Weights of a small GPT-style language model, trained from scratch on English Wikipedia: LayerNorm before each block, biases.
Each number is 128 + 24 x the weight over its row's rms, rounded and kept within 0 to 255. Layers, rows and columns count from 0. Numbers have three digits each. The size before them is the row's rms in percent of the matrix's.

# down: layer 5 MLP down (transposed), 512x128, rms 0.559, rows 12-64, columns 0-127
# up: layer 5 MLP up, 512x128, rms 0.564, rows 13-64, columns 0-127
down12 102:088110160114103145168098137091136134094137130123173108167142163064124153083130075113128129135098107159123129136151125110110144124133137134134158129100083170120116127107153152113121076068186149075113130150158104144093111130145159126115172119145120143123149167095148155122151078114153129115116135145119157134145132121139106134132138121145155109117153120096130120164127127119111144105118
up13 098:102171110151163118169123101114133154158054134100123116142139125125137132133133133147137117165126143123151131159087135195120109157083131157138099101111148114096120104149182104111148152113110113091120117144067112164128147099119158157095132165167105115101141139138130126139112128124093111102115160149166136135103129175129109141132132137097147140147164124111145104150101163135166116123121
down13 088:107130150051147099078138129157122106121156103122104060120087126136138105119105109147112128121169130121143101107155152110117117088123135098084170125130130141129130154118090153162108087122146120147131139129173161106124177150128142127155139100114164153105166138102112131140108106140088118137126128111125135118133134117113123101118147111176101121115140091093125164092128129121097077117162
up14 096:109115142158103131157103150121165134140119145102135113118157118130116101157173125139093099158127088119151139170145122114123128123168085101150100141120132113134114145146121102122126116064156128140128165114143135101090142154167138156103116158127064133087173139111134098102119168069134104165125119130147119136122138113163115103099122113147153077130152121132144115189147156144139118144097
down14 092:093096130128118165139121123128153108081093166136122128095127175154101141124097140156162148132164113103142166139150114110134146116162129133076127160134136116146136122116126130176139129161106146114136079104111124177148145128112117135125090103097105150118121184155099141121094068118116158124140175112126169068091112119131107140094109170119137144133118119127144154160139100123131145153136
up15 099:089140121115158138118155134116137090106138148168166095137073176131120156158116082096122110115152081123118110119087090139147091115110114113140131152159128135138138147107119113154085193090148106098172119101154118141103144158160127131172110113116116099108161143129137120132161176094141101133120119170138126147110133129140145143118146089141138100133148145144131122132116147126126152143190
down15 096:151149155144107103135140179164109136168113120173138124131109162120186129101134154123075130166140135100173129139118156140132139127128155119119145137108130141098089105124096170104121199075109128078115133112136138114104121169123126112125194099086151146127105120097136150090128118149110125122163150115099100118124109113143152114143137116125098156140134099127135115156125112125137091170127
up16 099:160104222165087128122135114134141142132150108143133133133113072102094098097128134150160140124174084123149101150110144134117126103142099150136138119106160129106134120136097113106102129118117133098144151083130169095124123156127106129148160060081124136116155133131141120139150143154135116116155100129115119106127108130097126149164123147160164162117110107140153141125107135100171097091138
down16 100:112133124098155117146125169114127123140127153075122112143167156134106115121127112109118118128157137093143128109119122176134137158099139161132078158123085095137140116123093120114123111110134153095127148189102096123144159109141152140119135142130114145116147114160154139077121140131168112116149092173102181151151114087138131100160134097132141106163148157108159110078132146183148155146155
up17 101:199119109132147149122130102122128157087121130106115147133113121150134127105112145119120159139079133136135102132153130091178147122087106078152115106122111134078101140123152108102135118153148154105116141136147122155094138173132160145121079116122108112125116137098114133136202110151139159138121130177092126176094133145132141116173124087178144112164146124160099141115141142113104111120125
down17 104:133131131128148105115059120166139113126121130160088088157169124116133133136144100128148178128149162132116145082122156123117085137147124138141125100109153179140118140126190081130162124128120134127162142103144156117151114142125107117135095120130082131112130065145156165154083079130116156126146157110086109162125152091176134122102133106098114109121113141140132162124139138141126149126132
up18 092:136121149111125137169127157141139131134137107111115150162114112103128171112125108121167135095114168095134142130101125086103157166133110159122169148125100055131156152135118168113095123162087117110131144111125072157139138154124122146120121128136127135093158101121189137140126116107184126130132090141158098124102144101116181127127123141167091103111169127134112150154097115133114107098156
down18 100:092113145097148109102144124133091185140129127169156103095126115121117107097132104121109116158143167100154101148113154152152103112161120138120127102138168142143146117104125123116103096099136132143102090069149126134122108124103109152118142196146081112172111162103158099115118144122125172132082140118149128138116114103161135130126120141095156166160121115134077146079148143099143130134119
up19 103:146183144142128108117144113164075145083121116117128127122130143121149155121118092156087157110146122119133131150108149129104134190083120138139133119151105136121108155166108101118172121106139108123087099117116154157110122137156127135148108119114118135138093099143099153139164110098122097179127098117095117166096155138142103118126125121130133138150147112200095104096129117205123134132150
down19 102:164084121124144126153112131148168096123105146134136067168134140142087146087130164117103112114126135097100151148098146122161097161084132133149082114150121131092119167102142147139130096160102136111149167137143099136124151172091146113120122110125146113150114134131147160127090113076128137151104164115123102121117138127094139135172110110137168130182154112143116099148153155154107129090114
up20 093:152119092103121111107115104136147144114152140087163147170116121119140128152110117144109092106177138154084116089104155131096092124128114158109162097108144132136143088114115116078100111134142119134120147114125078156175136123127094120150170094126137133125129107125093122118107144128157129168099086119141128164151136113173153101068132153090140147154125119193109118108138147137120153111151
down20 093:130096140142145144145139148152134120108075091118087088118114140127086164123184178108125109117122147149126102125110138110124115153204126128127145144123094135127191126128159114137145087166127098122133099111099143123087084125122131123161144105090142136105149137099117159126102104113108112109138135115117128100134172100108132149107115096109160103063150145123153138140095161139125121144116
up21 101:113121127095154126153100111114143102151165135120097161149107122128148125118137107132149162126087169147152142146165156145147120158099128128155155109162164142113087156107122089122125133094135139093129165142070095144097158114120164118095090126131143096153122139097169121122103133149150149122088122128137126140145124116108141158184139121117050130095166146112128160146107100106124133156111
down21 099:188151139131132152131139094130141107130103145103169088149106170105118142111143157102162112155140149173122143134083117100118136157115104120131150128134113141133145128154139149134132122167149152124106140120087121155131124160136115104136136155132121138137077117093114165159103128147112108131142098075139150191137100138095114098153099132124090145089096136082119148122180133162126094173107
up22 104:105131104136133107148122093126149122101112165089124150111165147136149111114089119152125144134115120136102120119118179124140135113098066102136100130115142156127100134134154115145148117140139178169128109204122104151100096054140116147068150125129121105107139176138131158115125113108098100132167161164129125132151147143167132131154123107147124138143155154149103116091139154129133090139145
down22 092:122142151161120138091140157151074128105147146135130060159138134152094159090152114090104142149163114112129116132073131167102131182133138125161124122084146147134121106123126146070112125143120150139140108083092115120122126111111141141130086120109112135099115139122132103132114134130122120097133103145139124165135103152129119118172114093161087177068116137113160161104122109145102107112132
up23 091:124168133121131128098153165153149068117128166140057122197132064109102148138100129142118107182119129138139146166116117095116112137096122106157171123147113130139147122126134147091162114151148162116120153080124139112110099142143129140142090164119129088106103148141089122132167119119168131095155138118149091105102105090125137117127149140102128147135126109128113141102119098123146136137112
down23 090:084091094157179116144113133146101127113050137125105083098128111154161136121149123129118139153100137141134132159121213109134118153167117103098129093083094139170111121159117163135129113100109149141169147135091129098142139132144150144129107139106134119124156128152114123125136119141182131138111124138122129069123176154129140118149161128124103157147124138144118110129132140131142136177113
up24 101:118134120145119112128108104173142160141136154096132170084132139154100154146121137150165092099132160146164092177128143147113126135137139125118164100109122096156163093110139141156114135128112144171071124169087165089136104121082089153141129107131098150117102113160078128127133137129114122128113137151071105131103101140168104101125126168125121121085136105118152130118149113099153120126149
down24 094:136144129135107167153176135108064133128157124140131089151121124104103134093165120134111170119136144074123139107112117112152129153126117119158118127130147148180130118110100117115156072098110123109170169101100093124121148188111153148134113156122089101110102089092159126125130108135130143114146130102151090138145077093150148140129149109142106142121157169105133089134148131122111156156130
up25 097:129174155131085104124147109107191140095134121088129112154146142149111106129125121127118097124092106113147108152100102135118166129139131119108142117177145118130131128135108123119109134136108117170122121160110152084108169125099146179117128092148123153166098060145083123126119110139162169153114126163104106130146081114165097089098136122167128113096124133127110120128179143159143137133119
down25 103:172124115139119129194140108124076126140123134134153137126080160103126143125161125187115187121134163129153101158090158104137169153138134119133109116118106121184093114130129170132136135133147086146174149140103104169157127119105134141131115106109124119088119128133117102143108140143155120120123154090107120079117108160119087150141122107078125088137096125158147110137127136168138109126131
up26 102:151115105099140124120143134098089162115077120122117148141155151149095157112082140165160126150134170104128088109129133107128199123140129171090154123122093128112101144155116140103136133141114085118137158123151095117105137133117153126125099124162140098108154142147140079146123165136123140113126142169112126143180183177106103146142114138099152114125141132089084121121079112133113120109124
down26 093:091131148108156132121146170137141120134134141174121107111136129137144177135144129117149132130122105113109144156117145152116126155144131091098119136102159127156095125102191136147129089139114130126137108145093169114120113134140105152126136101121086106156120070125115190154152059107090093156112109118139127097147078113167131117188146140133152153088133135102155144160134159125131127147127
up27 094:120088137150138098133127166079120125096151118131149100142121132134099095122144106152159089122142133139143158121145113140121088152141095109104130082208129160138097112119106135129102137133112151127140158111167151183122124131122110144113120137125152092156097192160120093166149158120132150153138085132107085164154165113112131150119089129156120137117129116097106167133119135166133126122106
down27 098:156094101113119142156111125121163129086120127127153145127121130135114164135110090123109128128111116162142161126128152118106124141162159170156133166097086159124144127101178158140158113080133103134131117121138110121109076142105136097121147143165084099127110166156111158116190100159191091161098113122112144090132116127117113132124142142130077108128154114121150121088138144101119118141164
up28 095:132140153118095131089127120144138175151131152106155111093092106103149126113087113130084140096127117143099121119129164139135157136155148108127128125158153144127166104135060137113150140077129141115161100099127118149126143110126162199152123142113146112133137145129128109110122089171126132161107118125075143088084145121144135092124108121140147148107157125171150105127080167133112087128148
down28 098:135100112156124137147117168098134145099146130136128102132167136142154129133144131134140103131116100159162094148141088111107112132166094158096102146096167121123095141135148103157154122171149143190145101160132150155115160175121150120127103137078163116130162114149084179135120130141147094137104132151143127129146158177097100104120124147090156117135100099111144125110103140180143109151116
up29 104:110113116130133088150147135129126115131181131110098148126151157093156145101110122112127078119101148134147107132140146130152141159134083111157176113116150100126142112117157113105133090137147113123123117125131106158130127162159149106125119116163098090116094157142148158130138147123171124145123138183149148129122138158148090082063122133169129143140152126157075108074115159119152175123162
down29 084:072105134149139122143120151174107145138098117115127112161116120127137142137136112132132172121137138122155113151103131134124080132125149156092097125104125192082091126130102137146121121170142111191155127116065126124159101131073107121123147161090127140091164113160116134136161143126131140151127142072111160099143140107121122164146117129134155114135088149139141167122148150129108075123129
up30 102:126141117175171117131124181152103097142171141080175173120141110128095148125137139113130127154124104152134145126099097147115160147134119112081162137172122155159123097146152145109147118107126139112137146144070156129137169132163139150107155094142145144146117131096086100102154111149137099100120114145126131178133129126126068115156132153143153153125101110136155110165157096118133121154104
down30 103:117169126114133133144144128151130148093117136129130096107116123114112082145159142142146111105109154140154142153102118150150162095103124090127127142090074128109130077150086169117124128156104107135175159078130103116125126137080136097089078143125112123118108137144112154186118165160119124097142107139163128138114119091082165156134140152094112100128140149137133145127107125082124110098102
up31 098:138132151120108100132102123151102129190133097081125144105129138119123131154121206146120092086113158153112166096118146090148141098142132093121138116119069139126131133170127154160124120096128140141107144102112115111152156156129162151114140160154103093133127111134156145117111130093160121127122143113132079107149192115104102106152146162157131128137149129106126160095115165111132093141154
down31 100:107122128181179109126142121135177148109129144139083112163100107173170116114126136140151143151126151067132140094093124143139130176125144113160099104090123190116147135128128131161106153119100134123130151125106136109113157133153081106097111133098117112119102094127115126096140121104120153125107126126087141133127112115126116140089103144149109070115082156121116159146140148138128168128076
up32 104:120140167129135131132150081142117148158120163125168179127126110077119115142140130106147148129116120116123109135096078140139126142151075144125140130169126131121141091074157140143121122073153126152105180142115143101099118142152105117105123126108138117132133105107134147169181135153154151151097100128092146112131090107077129122143096187064134125140117136123147112102128108133132113097143
down32 109:149155138127174137171102122163116145127129132153143159110183118164142151134096160159152126160128152143148138085147108139122134139058079142126137084143088113140093130131145143114134154145121115147134120107126087112161110114114150092125097118149123136165088114108136115152127135119127109115131181138156139115140150149104095117100145148117093108113140130110108094083106096112158116058126
up33 097:122142095115119129159141109155105132131128137111105116146112118098115114133116142128111145097123120137101165169109122137085137152130144126171125105124122129102139121102194091091122103103150099160112149109129134134118119101115126066108131198137093106136089096115113091131150127142121123122116142114147112177155172141132136159155150147136144090094128136081155055122088129134156113113159
down33 093:116095160144106118105096156123124100126133113139110162107148089147136085087166101146135162126128149128135138133098159087125127127139097124119098123106164166116118158128108134123136164095153132148148156133129151140131085181108112131109090138106163136127105105116125104113110079124198105191128150133157144130098071125121113152130136107143098153102085156122105135133095123147154110140103
up34 095:140128086163117114121134093138165145114108136115144100133117146133095101132153164134155083110106111173177101130128150105145146103116082128112155138114137156122163150163150131137152135146091100117111115146139108123150110152107129127121116103151136201111121134149103142170114100178103152104131099112133105142095105169130139099130147083152154147151120154124171136109095080171146159127132
down34 093:118087155127176149121136132093083123117126151125103194136169142134138108107097121154149146130123107089104177138100177129149129132145141137127122117142084112125146123117129094149087129153155138086127127121109165133112149130127131130074159122128117113103127139150197102164104135116130123138166158112115093097148119094106141158147114132123104115154095073164129150080153127115121141125136
up35 101:074120159179125106088108110126161131158123110121117086161128152140170145118112126154131106141146150152158118143164095125144144161100138142114121163147117111081131104099127119197132175145152149136118135122130118107099132154136090123129121164164140081122121137139132099106167122142082155114118123163144163099088142144157137130116138128119069158131113109102101127121171112105141101119145
down35 098:112098128135073122128152150172151153112130108139140111094079136105103122126123096115124077143109149132095115125113126101168124113139119101103107076098109116144126133132168175101129152126127101173107154149182142142139110120156140123122116138118123169094138120131167158111142130128145129163118136133140146123129122097162129112107145191122113108102103138142124136102129203146160139190139
up36 102:153112143109120138139127116128139116121121126104112156099113173134143080090151178134165136082059190160123115117107138095123078136150115104134110137115132142121118145176098119126151110142093109128118121145157138107080109137145155136119128144094126174142119147132155139087143145113137160153108127176148126130121122108155140152123124087148124101140138096111140077157159162080120139149110
down36 089:128136134163159116162133160108146167150149142132153098144128136110089140164122106129099112159187034110120137159133128101115143160135155135131161133170141138134125132111153158157095154121143144127123110123087131101185164117112101106137103116146165109112113093122111127127153124140124095137119151120122109118126120127098093111107129112109119148097134149129116183082100128184135112104103
up37 090:117136109089146118122133131121112108109113105129163138116177152084126112106126140098124119122120169175124168118096119130132142079143123148121189127157111126135172145161085158138118122121128126107172149111144076147186126115074130150151142158116119164118123134096129127106135143126132130115122107171112145107111124148129106167158137093117139154067136177114134157120137103171102146154108
down37 092:105108126172148144164155159107124149153145121110140150171086122162092104154129129148132129127155157135094125123093106086123092110136097130098088127142130118084128162152107110126104124123132116146150123092090147146141118142103131071097108155133120128137158153180122151123087116170105133153139140107187120116135150132072158068125138149152105168091147127112133119113140131151134137112138
up38 104:133123115134149064163144114144113172141179150112173101122126131148103112133114169126161175111151113160114161078125107111109078126125104117142128129123112114097135129113142133116125117129131129123111146169109158149131188120171093138105128150126137108157078075142158110140138103134153134092120099156126135154108128144090184077137148091139141107136142104149118122124135113153093123144139
down38 103:094126113130150098131145161119156127077115179180130114116171124154091112130148132074152113137142110182129123107150115107137086114137148136116129153114103171134138100164109134113132102169123084101149152131084088136122167124107124109122121135139127110134141144095127094144128158148112150135165099098115143126119127087136104099113103131141117166121134170136136201135116177095121123130137
up39 113:125148119103176081142124130141127138137146131147106113107101099119122124153096142141161130102084167185135112134111124137123162094127124129157119059135117108125071125135101119155123092137161175136151114100111130122111144140095116143141140136153139099140151138111130119128120129162134125122130104163097152139069142081129122181159177132146122119095137142088098108154109135072124106145101
down39 107:122166116144083136097131145124107102176116122135088134135117152123065124131099097126118129171090114088129119102105144121140151147143129129122136203133124090109158121152127139141126146149109194133130149109162150105138123151120152150100096133122133122134139141173129126100163122128133178091100109156128175131157125088102144070143121113069131143155124114130138150137095142151137124122136
up40 094:092120154132104118108137147149143132155134089099120130126126116163089143109146160158111091121067136144125144158096128105114090124129113160124080149103161117154125117147107121154150139143137124100139133114105183107076124101145150128141109170130097089147115176146156091137166145122127146122129115136134152104144158113092119091139134145071151128170148107100103140137090177107141127164128
down40 099:116138129132122150139134106118132122144121056125130147152132165117120151108125144102173103143163160110128165126115137077107091159115135160146101136121140143108132147182138127130146128134061087133154126152155117077157116106125160122160131145138181103138126144103145088087115109155159100149098128093143124114129128099141111083093152097140116138132096116129110103115133122148152123178087
up41 095:166151142109117093131086153144103128116175128145121112147151133099130116105126142109151081122111145111107113165158136114145103133098135144107136164124111109113149114107137170131095107108128112134191177109111161129169116103110144160078116125147146130109116177097123081154145139108141148102160097136145112094125095131143147120176191098122112119103125129140140141138137164121113104179110
down41 092:106137117144136102118163117118123119157117145111138151138139129094109089136118124168118173119125118133093161107111102124140137143118121132133151115097163163169105138128157143117083124161125114117151156156094117142087140166152063078155130078143089109109096136174091154120108092147095126107092185127130123141149160092120104136126107148164102113127118126147098124081159130122155132123119
up42 100:102131090166159140141108111120131099062156093093114118125155141122166073162146133134111103105125152120114154129106137117155134135126149166157092164138112120147144113135171102143077129137120127090111122103141093130115112120084083123090145116131114131101149119100120131139118120134155160173133137094097140137111132152136113119131149112136170079118149097192116129156160094124151112140096
down42 090:107086129133137089134149107116094123134182153171132123142121139123132147095135158149127071174144116107127153092126094113105145139131123118137163096125128148129139108095108141123148110130116111148140121107135092095116111109129094131124063136119178156114145121112090109123097120148091098136117181166117090094176136134191161128142145109142120134150083130144119140135095172147134126135105
up43 112:144147139110112134129156170122125139112134122176154152151115110103117134119118111118113163094158124135126114120137152101120158166145141088175102107116134157130154140113110156132068107146155144185113119130208099109127150144149137101121145121085143113111177061115127134119109106109122180137123082141103090141136133139125087100121121129123123153119147110113148093106106110097138123091111
down43 114:152123158162120108156098167147139109134113075102080116155100170165116105168085166153072081120140146159098127143117118120117113081116111133129098116125129128139130142156175122099133164104109137124143145120130138134129082134104130156107136147136097115105108156136078107147130124063105115119112143159162129111105119103163117132155118113127118122115116122112097112113124099154149079109157
up44 102:123128173144187122128154092133169140138163122112111119074135135171082151145129150092109113133125172142140166118148127177116111126119124127095149096110181103124097138166112131129121116128110130051108137112122152113124146164130109136099125125115127097125087113097150114103094146158126146151170126141134141111095101115118124106114118143143110144107162135157073115099130134145146143177144
down44 100:123142133161133132134128157104122120147155150145104145142130123128120163120123093145147155113142118094134098104087171087102126137128157113111072182108121160145104182120122121124106112135157166131107147108096139095128143098182131103149102162126116114083137106118110124100155097093137146090138103075157124174103165115145167161120158153156118106125153130121129154115127116136154132090096
up45 092:144154109089160119111127084117117131142140115151130115115156154169122082142094173127161113143139132122173141116157146127107117138150143136162089131161098124126164142120119143120145119088172169149107132119112083126099089154126176130150128119143132089120118120110180152145136177111169106155148156130136136136108113114147118109105174103124155073112122121135178144125124088162136163120107
down45 097:138141114100121119112081097120122182153146102109133106145130120163141131160160153143092134120132118148143157123147127116133133127116178096100169120148115111156132122125137122130122127070103100153140084167111119118112134090120117118126082114111138109139128118109173147120158096138103153130144190168154113140103120072066098129081109108112138108133137127145143112130129142105076083114100
up46 103:127116132094113150127109129154094122119111142138069144127175073125105077145137140105146129089111135140096126112107089169142113105155130127131096146120164135146131131151148171112123145151126161154142133047119115178120127136106136129120117170171145147127125118155139126129099134159146111126139138155188128103141126147106134100142165121105108102114155091184134105117148124173117154140137
down46 107:128139150146130087127128162118153106140103133132135124137120123136148128144157113135141133169145124097185113095152133119149141123101134137148137121110127108084078090108076121178124185100112116130166182172129171134098114120104130132161093105126113113157138181137115127100084115144112136153128187123095119108112148110148134145130161159078119119134121145126144163160140115110132124144173
up47 102:066146088109142083143125125122113116096138129136142127142128155109155116081138084167093121132141093147143121124155101128072141160120151109090119160101142150144139105117092113134175113123130153130155138115155112134123155130142157121124103139144109165115134101175104118150174151118133199089143115099143120130136091113152078158156137101114137142118142104136127144126129127125097067144133
down47 106:128167096128155147063089129152136147130161120129114135108132124146101123124134099077154097120150133106122132142119083149146157116127145152129144081065156101078175127132144145124112148090162133157106165126131097118166137119124108153133189129090176143143103123126121106127166096115110123147126144129159119147112113151111124127138119099146144161151125111104128164106108123121154131094182
up48 086:157119127127100135116110117110138082117126133120128137132159114145120131144141132125118127145119086147126104084160142127148162153131127103157107084127105112122123097126109179146133132116120166175119063144082130135123133095119112092138151103067116103133141126196110128084170148161150126139104127140117147141101156163095154096132108109069120136138096133123101131147125163143153160126081
down48 097:146167145134119158125108119122095143179104163093101125108126144111084116105097115087088155104129138138111153142135081160139109136169078081149105081179123105119153136108117089125154090157147103116122121136111119139133126113158142113140155137122107160117153128127111157153107136129097119133072148133132131192116126130129095108133138088111122111144145120173097096110156146108107152137109
up49 108:159114149109155133128142138152129110159171140171154119114170154136105161120182123112139131105125142137140114144142111146149143107131124104094138092116136137122173131104122104134128067076096117102113162128151143116115124140131148141165114018102152120127170140154124103134139126142104115144139112134088111128138061117126147109115158109107120103090096144123152129139147150128117102126135
down49 097:072117131133145069080121111127113164122111152130137144148070084144125147115111140151171102171140143091115124117104124138097121168147076148142121125118149167111129103114148147122109127150115100129152085113095105092138175128131078137144119140148108131110104089114118116106113139115105092130108115120148111120082132118165099106141114111131092130092164087110093132108106119094141124139148
up50 099:106106112118109126141124095146185155129122160116122136114126095148135178140149115127123093122148098147136088163141123115067146141110095178110154170117067086149167107124125130131157123159145111147149162159110150114142154148116141143103137100138125119140173136123187110154149105140090153117120100156144182114149153134098141127098123104109130120138141126092159113119122144129087111139096
down50 102:109104147134156138104101108130135136137144132116075113118087097137157129098119142127125105142133162202130112192160145124119124133139146117122136154154098142120148149114123103134147051135143124118147116143156158123130181144098098131128134174117172111120146122081092136132149139119183143127146139121111122105098118112142121134107157108109149142136141161127157133053141109155165155125127
up51 097:135137094112139111146094159114090135140160111170140095128168135146128175135134123131085123116132121158105183104117160184141074118130104135142146165138131141105102101126136115140119136146137129110157157145109172138135128102162104155102140147088070064118158120109110094111139132096060133132102133118089109144132131148147129107130140091088123131123130116113127117102170114136096128127136
down51 087:099147167183147100121102172145113116114141162128138091108119122095101120113116073101127142138147115105142109100141130142135139100115106151085085114129121116090141160097141115116116180112087108140105143124098146123154139172143142114114094165119106131141170136136121135122150125109105106103163148172129115106108151102127116148096132134102179158167124123093125115174118163095117104149086
up52 104:142161120090106119158101120136115123124153109131117143167119154147135129143154115149113140153118129144107126151148131122128146092112111193119163100144125135123126097193091131165097101107135108114143132130128151171094157118126188088137133122085108171127135112118122126102144133120080142150120102121121125161081138146168123153104137131140146085151098134095112151110190150119102069132116
down52 104:154114117102123138137151069115131073142114100152096105121125136118117149119140123134117156169124110085167197149135112147116084113088141089150135148127144105096151098119158132163155132151128102116104146133135083122137128144127137096159142133118136103115165110121169106112142117136183116129132124115131170114118141128094213140126124129138120168168129114116123154134131138107105121143073
up53 104:125104079091145152126108097104138173174171126123140149104133127088111153123149144146097084145100144122151109173081137117117145154079123113096098136165116149109104096107112122158115117140112135110148140151147119113127135081172121131121149123098186142097126136109158116133139149154130188154095094145127135124128119107122092152137134139087129141098123177137150124117144136151135100107165
down53 108:125119123126112107133124159130080133118131110150099105129157135167157153164175110152118091075106149133177121124119108129114163094101160126102145176154147110127129100164116128117142085155166124164143150138132092133106105083092190123144147083143122174135136133114106133114149133108129098121146158133139136130140167150123124124134158108093161128137130108151162131109069130138092117101119
up54 091:155099148134135108115129136117155110101128110089110130135089122169087102122140167127139104157101105114150138139112159125116139135136126136098124143081147123104150163158122137099162147074148131156120113142118137102138084085163122107110095109162142148111088148181107118123154120104112142155133115107148141119126129145132134155167112085124132196138108055128097123141104106165110106136092
down54 099:133143110098159118133117144161112156134084163124113093140132155142094106143148147101109100150081125122106106132119066160135068159120138105126137148128143076116144155107113119121085125076144114160166148154123109126139138087107129159146124137078135103176106103135140155117120152144107102170117123155156157143144121121155070116139154137159132116155096112132136105113136151140170129150117
up55 100:134118075113153131124138085158168122122130090100129134143165149132075172145159152101139141113128152174122117154174140125096148139085154175156130118109131125142129155139077127155104144160112137122153114126121162117120146151093126098105136103149176126094140164133103117110070124136109161117142124109104122161145127117114138142137137105101112087099124160122092124140148103142173084111123
down55 098:157135116124124092126153152154169132135123147136130123164120121130138099131101174123115157148170136155099125100142151134134110153103135146111128129119119143107089133110143115131132143136072081208124104107129103104141124194095131134142160109148131106124173131084102127123162129132146119136123131100061122165158146104180108133086119132113109109129111131117111132142131169122151154169087
up56 098:114161164132141110157129080152103163150143127113123146124149143125157079122110136132094097111127134133122099116130131119101149149094133181069149123129111104111148117128162149104109155155154134141151159155114129157125113140137130146117141147108127078156178137142122075112160119124108119124152107126135144131101096146114145120101059103081151128141139060162116128090103133163116118116098
down56 100:157101150150127132160170122182124126113097131132095089129138134120094105131134132121137107102177141110101105092163117102151148132172100160135132087084142114087167139150100160125107142163071103145123127129070153148145149152147094136143142128102142109151106108129161119155122101146124147144136131112130096140139122086104145079145163146115124157163116099131090150130145165118110124131152
up57 101:143159144161167103127103117131135166129173097132107131080139173105096135101162095128122142111121125126121138130100117080146106119116124120149130157126119138140111151105151165138162156122150152152178129134114063135153159104122084133110087134080157157135140151124092119128190118115098118113095118101094097116118121098122162129126193154151135148136141124101138093140125119137116105104146
down57 096:121130140109120139120108161109147141130066139130077116115120172132093107114109160160109118100140133132124160083131110095091111114131107100160125159100152141093129144120099161131117089164139091124141131129083128143062123133145135111141132129113090127196119152157161125122169097124132117125135149115115100108175125155142106124109146156092135127178121115160161142108148125095108157133103
up58 103:134141190135143128137122137141118184123098109126121126109156087123119108089093132159111111112142127135126166145138142152076154144134123105133166164110148117142117130130101124135089146129124180136083107164097127100117163119156100131151160135189138104186131133108126145085086145129068159112102121135126101156111143147135136098080139170141130147131120106124117150115129135133094138097147
down58 105:135162069104157093108132110164138176110117116129159123121086135186138108116147137114121110143110133107147126146099119154164093126126152109134113101175158133099132121090134096169115140106121088120131110102126090143110129152141122101102111158085105139105107135158111076145136133134128149171118176112169130155151128167120112129146113137112148105127097121127161135136184134145146120076145
up59 103:130107108103127080135107089087134144132101124093136100106182123128164112152129112140103105102132140116147118134109160126174145154088099138126118112108113152116097143183124126115118142152180139139123087091111155139137118142102114160118146126104162099133185143121145159085144085105160134115104105120153140147100114169110124129129116128113150112148159138090132176166144122165165095125105
down59 099:104175115141094104177120148137109153095151176148101141132135135137149152146119140133180139112114132120114132110130171151119099106139095117140218124138123130111149135102106167135115101114134121111117126127133118086123123099133099127133136095118124106173127140100141116132114101147071089162135099133139099141172126071106190142100112147166116131119106101104131140132121153149128155105109
up60 102:158158117130118119127125117130107076141124161144117082146106136139099135139143067125147137153130162168175122133119134067101110145135148141132162126135127103095139078147127121165109131128159147109110137109100153158126081084121159130100134100095125165092147109135146093138178148143126097149134109131160127164110082138158154140130131138118140100128137180107148113153098134151097156123157
down60 115:139159126130091141126120114086157113083114165131149133078067096119136156112131098123164143112162160139091094134140130157137147106142144121114154093170080137122114126119124135130122115141106135131115114148147199148110148132158126133071107153146162133094119148113116138098148099112124112135060182102126146111114157106123137096129151105150121140158154109133111133130161106131149136091142
up61 106:130114070115129135105104103124113149086146134126094147122134157115113107148112118099117077130105109164198140130144180164153115163117131117091166157139166153103148118146094125125133163153120110115104124110155131118118108140140121161175104145102099147119127134169132126144136129096148161124115144137188129123104095110154127170077142141138166122086129135106119095118131124118180138115131
down61 108:134095098116131101138146153144139162121066093107119148104120120133096147101145147114127097119116154099111111117140132132163091131109136105111133091093106143164144147083121123124093150135138157100108081088176139183104095113156154131136179114118140157159157128172139127142142131138092106110135099112126086111151147156154137108150134172136136146121117127133146123135146150186092154158147
up62 097:121152120135133160131131131150149142101098119128141153147144138100154128144155096127148094136088123116139146101126153141127181118142133140136086114157117151120143106145125126125119105115143100191123181146125118087116150116077113113131072132121118147137112166159105178137071145130139166154093131098164128117100121164125114138160089154125123081158139136095109117190091135147116116155105
down62 099:099129159116106096136094125148120133125167125094114126091138165121131142150109131113158127161151137121149117116151146140169125157137124133150127127103115127146153099149137118143127099133112141099139149104111110150078134095133110155125078142118134164119133108092154135133123058102108156092112129082122149092132141162153125101119144071141108210131121102096126151172145088095104101140117
up63 087:138121114137111124123145133111135143134139121084109113134137071114115164161144110163090142124151132110123159144119092107087154145124128087081149146136151085156135126126129177088128104139117138174114135138104165124098127127152117132101145106130099134141110079113129125115122103144112120115158094122117155198187156160150094114130100133171139133118110119112163092136083183157125133134113
down63 110:105127156138138115087135101151110167112131153129129171159117112138135117122149108127106142078147165085103074150144141114123130147144195152110116121141102157121101159090136131149105097135157104088150132120119143099141102112132134103130111153123086153189116116139142128115152124137105073155123115170149144169139126151124122148096113135160150119099142130164098123141065124136106119116091
up64 098:109174166091097087100134136134137112119167135131116104126144139135148087135126109117149100078113107093114131147119154141161135142114176156154104083137158121149151117145113157145132124163133166127105137136099151138118150116090152144146156094145128124137173123126169128101148156157139171122099117140087097111109146158123097100108129109126108085134121119086149123098161099152140100136191
down64 087:178128144138129165136125091125125125156111113166145127125096146116085121124085123124162135147126103135134120146171085144125103142173080137124119139072077137169088130111112122120154100097131116108144164131123107198103125123123139111125119142124105123164094122157133105123139095162117133155118162123092138171137110119132112094165121138120119144096137129131117103171144089131160159075125